From a checkpoint of a small transformer trained on Wikipedia: vocabulary 16384, a variant of Muon for these matrices.
Each number is 500 + 50 x the weight over its row's rms, rounded and kept within 0 to 999. Layers, rows and columns count from 0. Numbers have three digits each. The size before them is the row's rms in percent of the matrix's.

# down: layer 6 MLP down (transposed), 3072x768, rms 0.107, rows 1742-1801, columns 48-95
# up: layer 6 MLP up, 3072x768, rms 0.203, rows 1743-1802, columns 48-95
down1742 096:508456488486581486487582477473482540542450524539546497550492406536480463495477482477560596474486462519421503563474413575522500512500442453527461
up1743 100:472525537461512470433595536496496504458408498477495486522574487507537491417420517538565586416597449555390510569449593462462464576528468505444532
down1743 096:536575485573421483539512483532553619542470568415538420466446553558481416534516500402471467472638429471539522515592468462500511441515432469470586
up1744 096:462513492546528512552499522469507496435500451543502481513433453527543531449511474471591521452492487397583525543460530463545499440577457440485456
down1744 099:467610426491622468534532518484505504426494429538519418487578559489480516458557536557560541433474555559512524486534595484512457581483474563482486
up1745 101:484533472428425485490475487508482561462580615452560494514485504500612616493614513506428583494482476525433502526480460482452409427485500405490541
down1745 103:456517361499610497548519478516325567372441538487473525535497526516511432474384486605417528525446488416574487541491529613531497608501522484497499
up1746 096:500479483460477404457555525423421476426503424501534529473491495457480429427458529502522558506510456538497434574511535449532607447469484544464527
down1746 096:548554446642542558577544487475534549447490504501501517479525420476463478521579436484473584553543569521553591530559543467495475505460523555468499
up1747 102:522505486542459516519532501505469519441571509487516519434510556587550558494566406518453583520522558480476520539441606517517568509491504496498622
down1747 098:398439545478472502472462517471492501523473527492578492522452466434469506559497557571474526497513467455489621481529530517478604508508521450573533
up1748 100:456506491536554485505489499484475513548397432530522496493458539564507419558418518535506561459518434438563555547468507455510546581556520460457446
down1748 099:531539534524508428588594520543501526448598501492524488528476530462527462487532434427519477436531563490572506560392523651489425456408459502484589
up1749 097:454454431507425489601477493519437420469537517508511522526501513524501505529562547473575568506441525561512484571630616589471405561526482504499502
down1749 097:648503554478541502501515495482675493604548466458492549563523523477585578475494481524393530570592614555479462472492539489524588537481509522491529
up1750 098:483514475583454487525540531477489496466574490462472521494404546436469481550484515451540506449513542419499516525520481447521540510510493508447539
down1750 097:525487565471472557582417506508493493497556581389560500526490525601441533429522456539502484478580473493560494455481453454420482529500439672505515
up1751 103:438523517519548547566589576492439475542460536494613493578423450432557514547523565524408371486503513411533501520505486629502513557473501454561484
down1751 103:495515500435520562459427502514496458453462571539556531492578593533404551460530527516491587540543521524439476548504566468459516517486507531588521
up1752 103:585421470468472424529464429545458563473554531509489533489499475520528550527559533453495546493499497480541506593627478531501525525603582530487524
down1752 102:503450466463545497548440554506391554545470462519522524508617549519438452523503575440501496522511436539493465433575449465511473524456544516461531
up1753 100:528451481589496459541419465491522451534415545480532516470459445541491395504523469438490482485499433498424510605522502499496506521596469409500547
down1753 099:507598557448579443500509572477612514470669411529524517513466471526470440546485490504505505529491494538521480548516454578485492459450459578572475
up1754 102:616543420523549533516459448468629597455574590488519515540510493538473497530494490524402442539514473496529494517471503516449519494514475488502479
down1754 112:554527550504487505504476490476468497493490574580505601388605498493491472456488472446499468485459433444508531511480523609479442497509577532514473
up1755 130:502472517516491593557452541507537586565426478562498502574495509582383383574541501482430500504497463517600501485541490425638516544442466516463474
down1755 147:547519540499541429521447497517551581487481519478506509532481422463557541513578577614542473453573556411492463432486486495469510440531512438426555
up1756 094:477512472561480478536480545486410477512516478518481557435523531521482443493575389505517564473505417569568501570528488438487473568498470484537525
down1756 088:583600510416567471521534392453521479446505539592472564437440472466528559422413520553453472475410525522429406438472543542398404475460458550555539
up1757 105:556520439408481539519519521485501516486598494501449485548560428625420562560520537545591534492528446427564556526465535508518601534478517504489522
down1757 097:497571464501513516452545531493551508515425520473493562510498534503492498515466465530523510613512468501479479548470525507489445488551491514601520
up1758 101:498559502428440512541565482458552404496475475571504452421514475487459499461426511395541532487591612591479458636535480490480575573481577475492507
down1758 099:484574452531518447498422424508510493477585541427472577560442545481438512434438520501570628530381514465532495497473523433491438516508473497552475
up1759 098:473511496495476465520541542508544497527564441528544466578494492429555427564494487588578505482500465440501453498484491488453458529436424551479424
down1759 098:458527531491559545433568498509543462484476508486476463475490536466405563503558480562504486421627576425548590426506524458418426528436526528540412
up1760 098:576591626538546491539562466445583581540440586560493512619507518554511499543458464501484501521544488530554562520528472479487487515583548530479513
down1760 099:490441473501525487460525579465463512458529477511534463441563462465564477529481480452549414478521519501434414509540553533539571630469454526552617
up1761 098:501477536505492525519523406406510482531483544579549542558518524490525495433472469509487465507499486576446449537378466441545401571542469585505471
down1761 100:490552499572510558569517484435553572452504443540517500450482496564410501501526565503540483532477450447531513466543480414439458586518491589519500
up1762 102:437544443559538525464503450398523470553428507537545539498561468504485580537509430602496498533435446527448447481526476607491516524453471554550411
down1762 100:510551586452481451535506478531524562435481577511413403647458445488533509490516619403509353460550523389510483477446490515529537537567551478542422
up1763 099:470466476469501497460456490505503543544503499514474410466470498494545508414445501456505525466468593505574527487429518513506564456511498477523454
down1763 094:498542419547435531455500463438491493540549454409587660490475535491501500526572548519572467481568444477419490422547488404522396558461544466430557
up1764 105:540405624509517549424588395533535534487522548571581484480556479464559494497496476568455493502547526466467482529538440507538476489550410551581474
down1764 102:522463469518452487507492525464490453494409561613558495582425489557479446517488478496515480441524545522539491410422447507540480530348515465510538
up1765 093:483449490505462496487566479454428483527453483553513517441457500394508589522474520542442518485520565456485561579516518479391470502566522435405591
down1765 094:530496445535477553500582459418400513557586497435508527476468443552591328469469472496405459453570450558532520449506424507438473442512496517545571
up1766 098:515435553563498460433549427524508505492555569541444485434481572462496528514522513525591421495517523553453506553467441577512487511462548571488514
down1766 102:487480453501478450609529534534519578452558531568546498476493474479544535458445519479448512497419495475460490526485440554547514493511412463651545
up1767 099:546527459625545480462552647526501517448420494506524475402555511526417522545453481527477476526459469555494337536437537554388558560452545567471577
down1767 094:511436436466522547521354435470501580481482519510536535552520461500485512486487554506629483507520502517567507513428592467582507494475630470543561
up1768 102:547602443514533522455518454430429517504535520504543514547488495515511450369524552500466534413535451585483564560468422471551428653485559504583479
down1768 102:495494574540532499455548548536600520462562485561445447576586508569548500473529488591404392519555452446429518437546548537387543499553500573565512
up1769 097:512546573513480520541532450553549603519525446514516504562458519526534638453586493557516424497516531559478498414477532439447609445478483441408484
down1769 092:546466388571528495424526514504497544501521533539520404521528501490519460514529512471455594481512513438512542535467489460490463494585508595471565
up1770 099:530393431426527464430562550499452572453511536483444384569517615424540502430403445503456450453473512464519405464523538477408459481428461471431553
down1770 096:547483526454551480569502494435561398458452548427540659477531529455522493583505436493526422562500476498516421508477566448372494523510514503471419
up1771 099:560493579506541498484410497517492535532514460515498537497577442592427528442513540463569428423463525489485439566494560455565578524435564458556497
down1771 095:560466444492530565452534425484534539491568451466549569477576535469500445495410504494523460493480547571509508521385487522482517562561514578509514
up1772 106:437546508558561473445485500467463442441460523490394539467518518532471495500444506479526498474424493467443532529525407493489489485542500487510537
down1772 100:563482553477491534521517485519481502490539534507471492601430546544504496545547484497493509426598465431482476498511509452538425441536480351415566
up1773 109:534571475594547569477551456388508528448475508496464471464549567428515458544539450444530423453519429531556480536540508442437542566520514474600482
down1773 112:617461456538539505553516536495538486533490577458480480674429466503496452487491397450465440452484432601571455425572560506527531486499525444515533
up1774 112:553422542441483529499590584530498440472587481512491459498530530537398457463515380561466549479465416481494562423509505506492445457501486441592466
down1774 107:500540474575504410413499472536461450486405416438491445473564506512476512542536464481477512484542538433515538427541425427561583488507528411454507
up1775 107:498531427479544512428417520571486549440537482469577521448587447521501524448561523540447569485528640471407507424525537420452444429436584507557575
down1775 107:523479510509481430521452492456391523576506428613595533518471492464569554544507530475505411542471476507495487514422551493588465432566441476483440
up1776 107:449561562482548621486431602494500562425427471542447481539516414427464507532554527401449611500503494420497569560433360520499514391464571502519506
down1776 107:438350585539388447438469485533495533546490505564454538557504521593511486454498445401468513515439500518447509461427520554521493535498522516577494
up1777 100:548543525547511418421446449484434456524434421490575543439444507501517523509567411544505532503463523486554519500481518424543444511520392559472566
down1777 103:491566418540490474468578552548473561506450431492475549473426494593465490491535523510516614471450463555495447393563480471496506463569417499494459
up1778 103:550399499536518522516594516399514539460578547561511484409537565536470458482490478436532527519501463494605487580542622459493517559572562463532525
down1778 103:665578469478583429455394411543591437469516502525458428482509484447478463505572476573544425464489444496356538468425376570486423524456472539480515
up1779 100:528576399551370523433562501411488493458542477624546564556500528447570465505515509541531435567537485596510530461478550561492506536524491531424509
down1779 099:574478459454464460517478505493506553497535568464435410477475532441524484590467509517543474518567546486516443384503432506530516524424589441603502
up1780 109:407450538510530475566542563501477506519508443479455486538486513436584483570596528499430549464618561479428446514532559483504614464559477412524517
down1780 116:500437512525549574489563557559469560462428551512551527400458451460512469428555495600514527507515440469484564529520476508516448406551566505483578
up1781 099:515536503444525532560487451424539401592578505519548584547503468467497488502519471372499506460418506518526430540470464470516545499444430405498472
down1781 102:506456492625468615462467522455597538524482448441475594560533545459526495409487549468496523475558554476458513471533495470483561461528522616466522
up1782 100:492466479509553486388578524469467468507482503549498502519501486531524412386447490506512507507540448470494526520517513516452465568510455482424449
down1782 097:427594560546482510464502602525428507520545502512527493488511503478414576558507416531477455559442426561513463493515502491456486526512601522520501
up1783 099:491543532499607468566524473548473432453440536471568561455500462535481515397520505474575543471428468483571513507472489453592447554444440612399493
down1783 102:542476476434447539515491497459508430476395478497491502528486527517513535521510492528515527543465436485430546505500492615473563552483469477511611
up1784 091:565462520506485443439479561543358505480466454450530554524546456449521419575469509525540423351520461562494487530511542403528499503545442547573402
down1784 096:456518543519398497467480484533442532441484446412489499491525556484498470469512570488564493455575533478437469573492450550484524483488556530566546
up1785 093:573408410532462489547418417434493434476387427517534610453476517542524484496494486434544598449527463517445446469475485467446520427495509574532496
down1785 094:462550441537418532564496506506516517517535524444534479476399554446513547432513491476534463510407450502431559411438464486554477522472473513488483
up1786 101:483493494538572592547573539579427593396458607469540522467546450434560547506569604539455416510527477458499566524444516451575493548507443547455446
down1786 103:439423477491533523550509486496564529580579503502493432486482512469507544526551456588452499506462434562556430491521589502493490477551519481469551
up1787 097:497570594480479479466548437503520398464549484487542514539450575506417540572477490526518524537428469518507519508427530427470532450584543449534473
down1787 097:469474455410531483524427591539512524433528487443451460479547479524506509521506438441535499484635507417461524540462483523462458456407456550481485
up1788 101:625632536532430465541446599534505465428463481593418411521410547524477563513475518487502501539510631483442421556575487465464493502559437505505560
down1788 106:421556525532513516495591408610472478422507477666452482513506529622559471461474411593411551456566470594478411587485634481485499475452451462449414
up1789 100:501509459569491468553554494565478515501461424539433394518448538563453457557467555423456509427418413459589447552485576473442474410505485510551476
down1789 103:464423525519467496495500537539517469517597397444473437457582467458561570496442441434458588455601483537391538496559562560560502451470508502442545
up1790 101:528541455483517479545512598552561555531415468491511529486570490468437406539577586487484492506480524575520408444489500487643487549478539572364538
down1790 099:581539526587468482406532437525531468551496476434551452502498532497546485515445545493396464572525527462468577489597581447383526511463574464465614
up1791 101:600555528504489538455477477485560538459496443523492532566606472516526471558506509492511440465396530486443471508496511420443421571464572427463592
down1791 104:501518563505527468515526567491488556507480540485546489533503432478426529430609445475443582503506539521483541503478530484504577470550436599485449
up1792 106:538511513418547552415448553461384429466517463587437467508570476519545511531514460473500539527591490529410482437506561489529462453552543485446475
down1792 103:532479628532500422490518517561594427538459553484518469454462465521518482546470418546531550548471443426554471495456480540469461438506478393535515
up1793 100:516519521534534477475517538549460435521459460496467504516590511468384465569460565536429520385514477584482499496508464478563450579442496531449434
down1793 103:603491529540503584434620558619534474470443422549530533474484501530552538532493496508502482535469572478496531518466474462570571503545431534420583
up1794 100:540415547515461437439548551504433461438483541439488549504458449504476503512556529426467470488484555539431494438475537569480498477453543507551504
down1794 102:467514585529435477470513502593576450536478524538452505473529454498511426423461470550496480430473452612481501440399532386564436460514550524525591
up1795 103:482471448538573540408502521619484467464500457496479459388493500521407537486533483470488494523483504473537442462550522492560527486506405483544499
down1795 101:508462508480546504448552401481476535483565533487490576493567513437440445539433507545582455570444548422581455376480594528572484455454522464469535
up1796 098:575423504470471558516572420523483553521488600531466438425520486477561443567506554492475479440448514438505519482478556441481539624483536565508501
down1796 097:453550539454516570464546539485611515498517451496485577519471571560513553475504488517490519548508515500478508503453484521497377441548511485408472
up1797 093:546486545477516491471404474554498483535523599484528565488494517553408520553572560486462534574588421422476489563610484438440525463507486507552455
down1797 095:438505458558527609553509551513454524504514487509481618557415516550452523464533486504554504448531581514577525475447515488406492443496449517557566
up1798 103:492527536522557533561556514396458538466466606478505565555541500511546489430478524461479588512552473576514385524518407497523567505454495542384478
down1798 104:558535460482594425521520519551510486578427517461374563473485533509448513441515504511499537463496462443545570504577438517469555527455519516559585
up1799 101:583452581434486489505457513532477465431481505476549532427519504499489520461494540538532484516590461566447526435543646538606612472453461503530520
down1799 098:419505507518533434476520510446508522546507512467486582482488510518381422461386631522554496506519525519509527580563465526462466478538478492529486
up1800 103:454540455472503437502513547602555510443515501456533484485485538547543534585497521524495576508545557549497445429511530467575493490541459534558465
down1800 103:427522536493577490544428477590495503432562508510503484455466508408497544498532439421538515570464522508565378478408475526459395454504578501499500
up1801 098:518486451483401457512425476448392490430572429598420453521532620484532569445474551455516569483456461591509583580475527540517548551517564493518571
down1801 099:531504524434577519516455480518503468482526526477467478487505510424479496508533463544490501536544477499450464426544482557548471415473587516508485
up1802 097:562447475498505584458567552455549496525502548448464479454553436497582394487526482552547432428438453561511544488494563510562513461446483466521531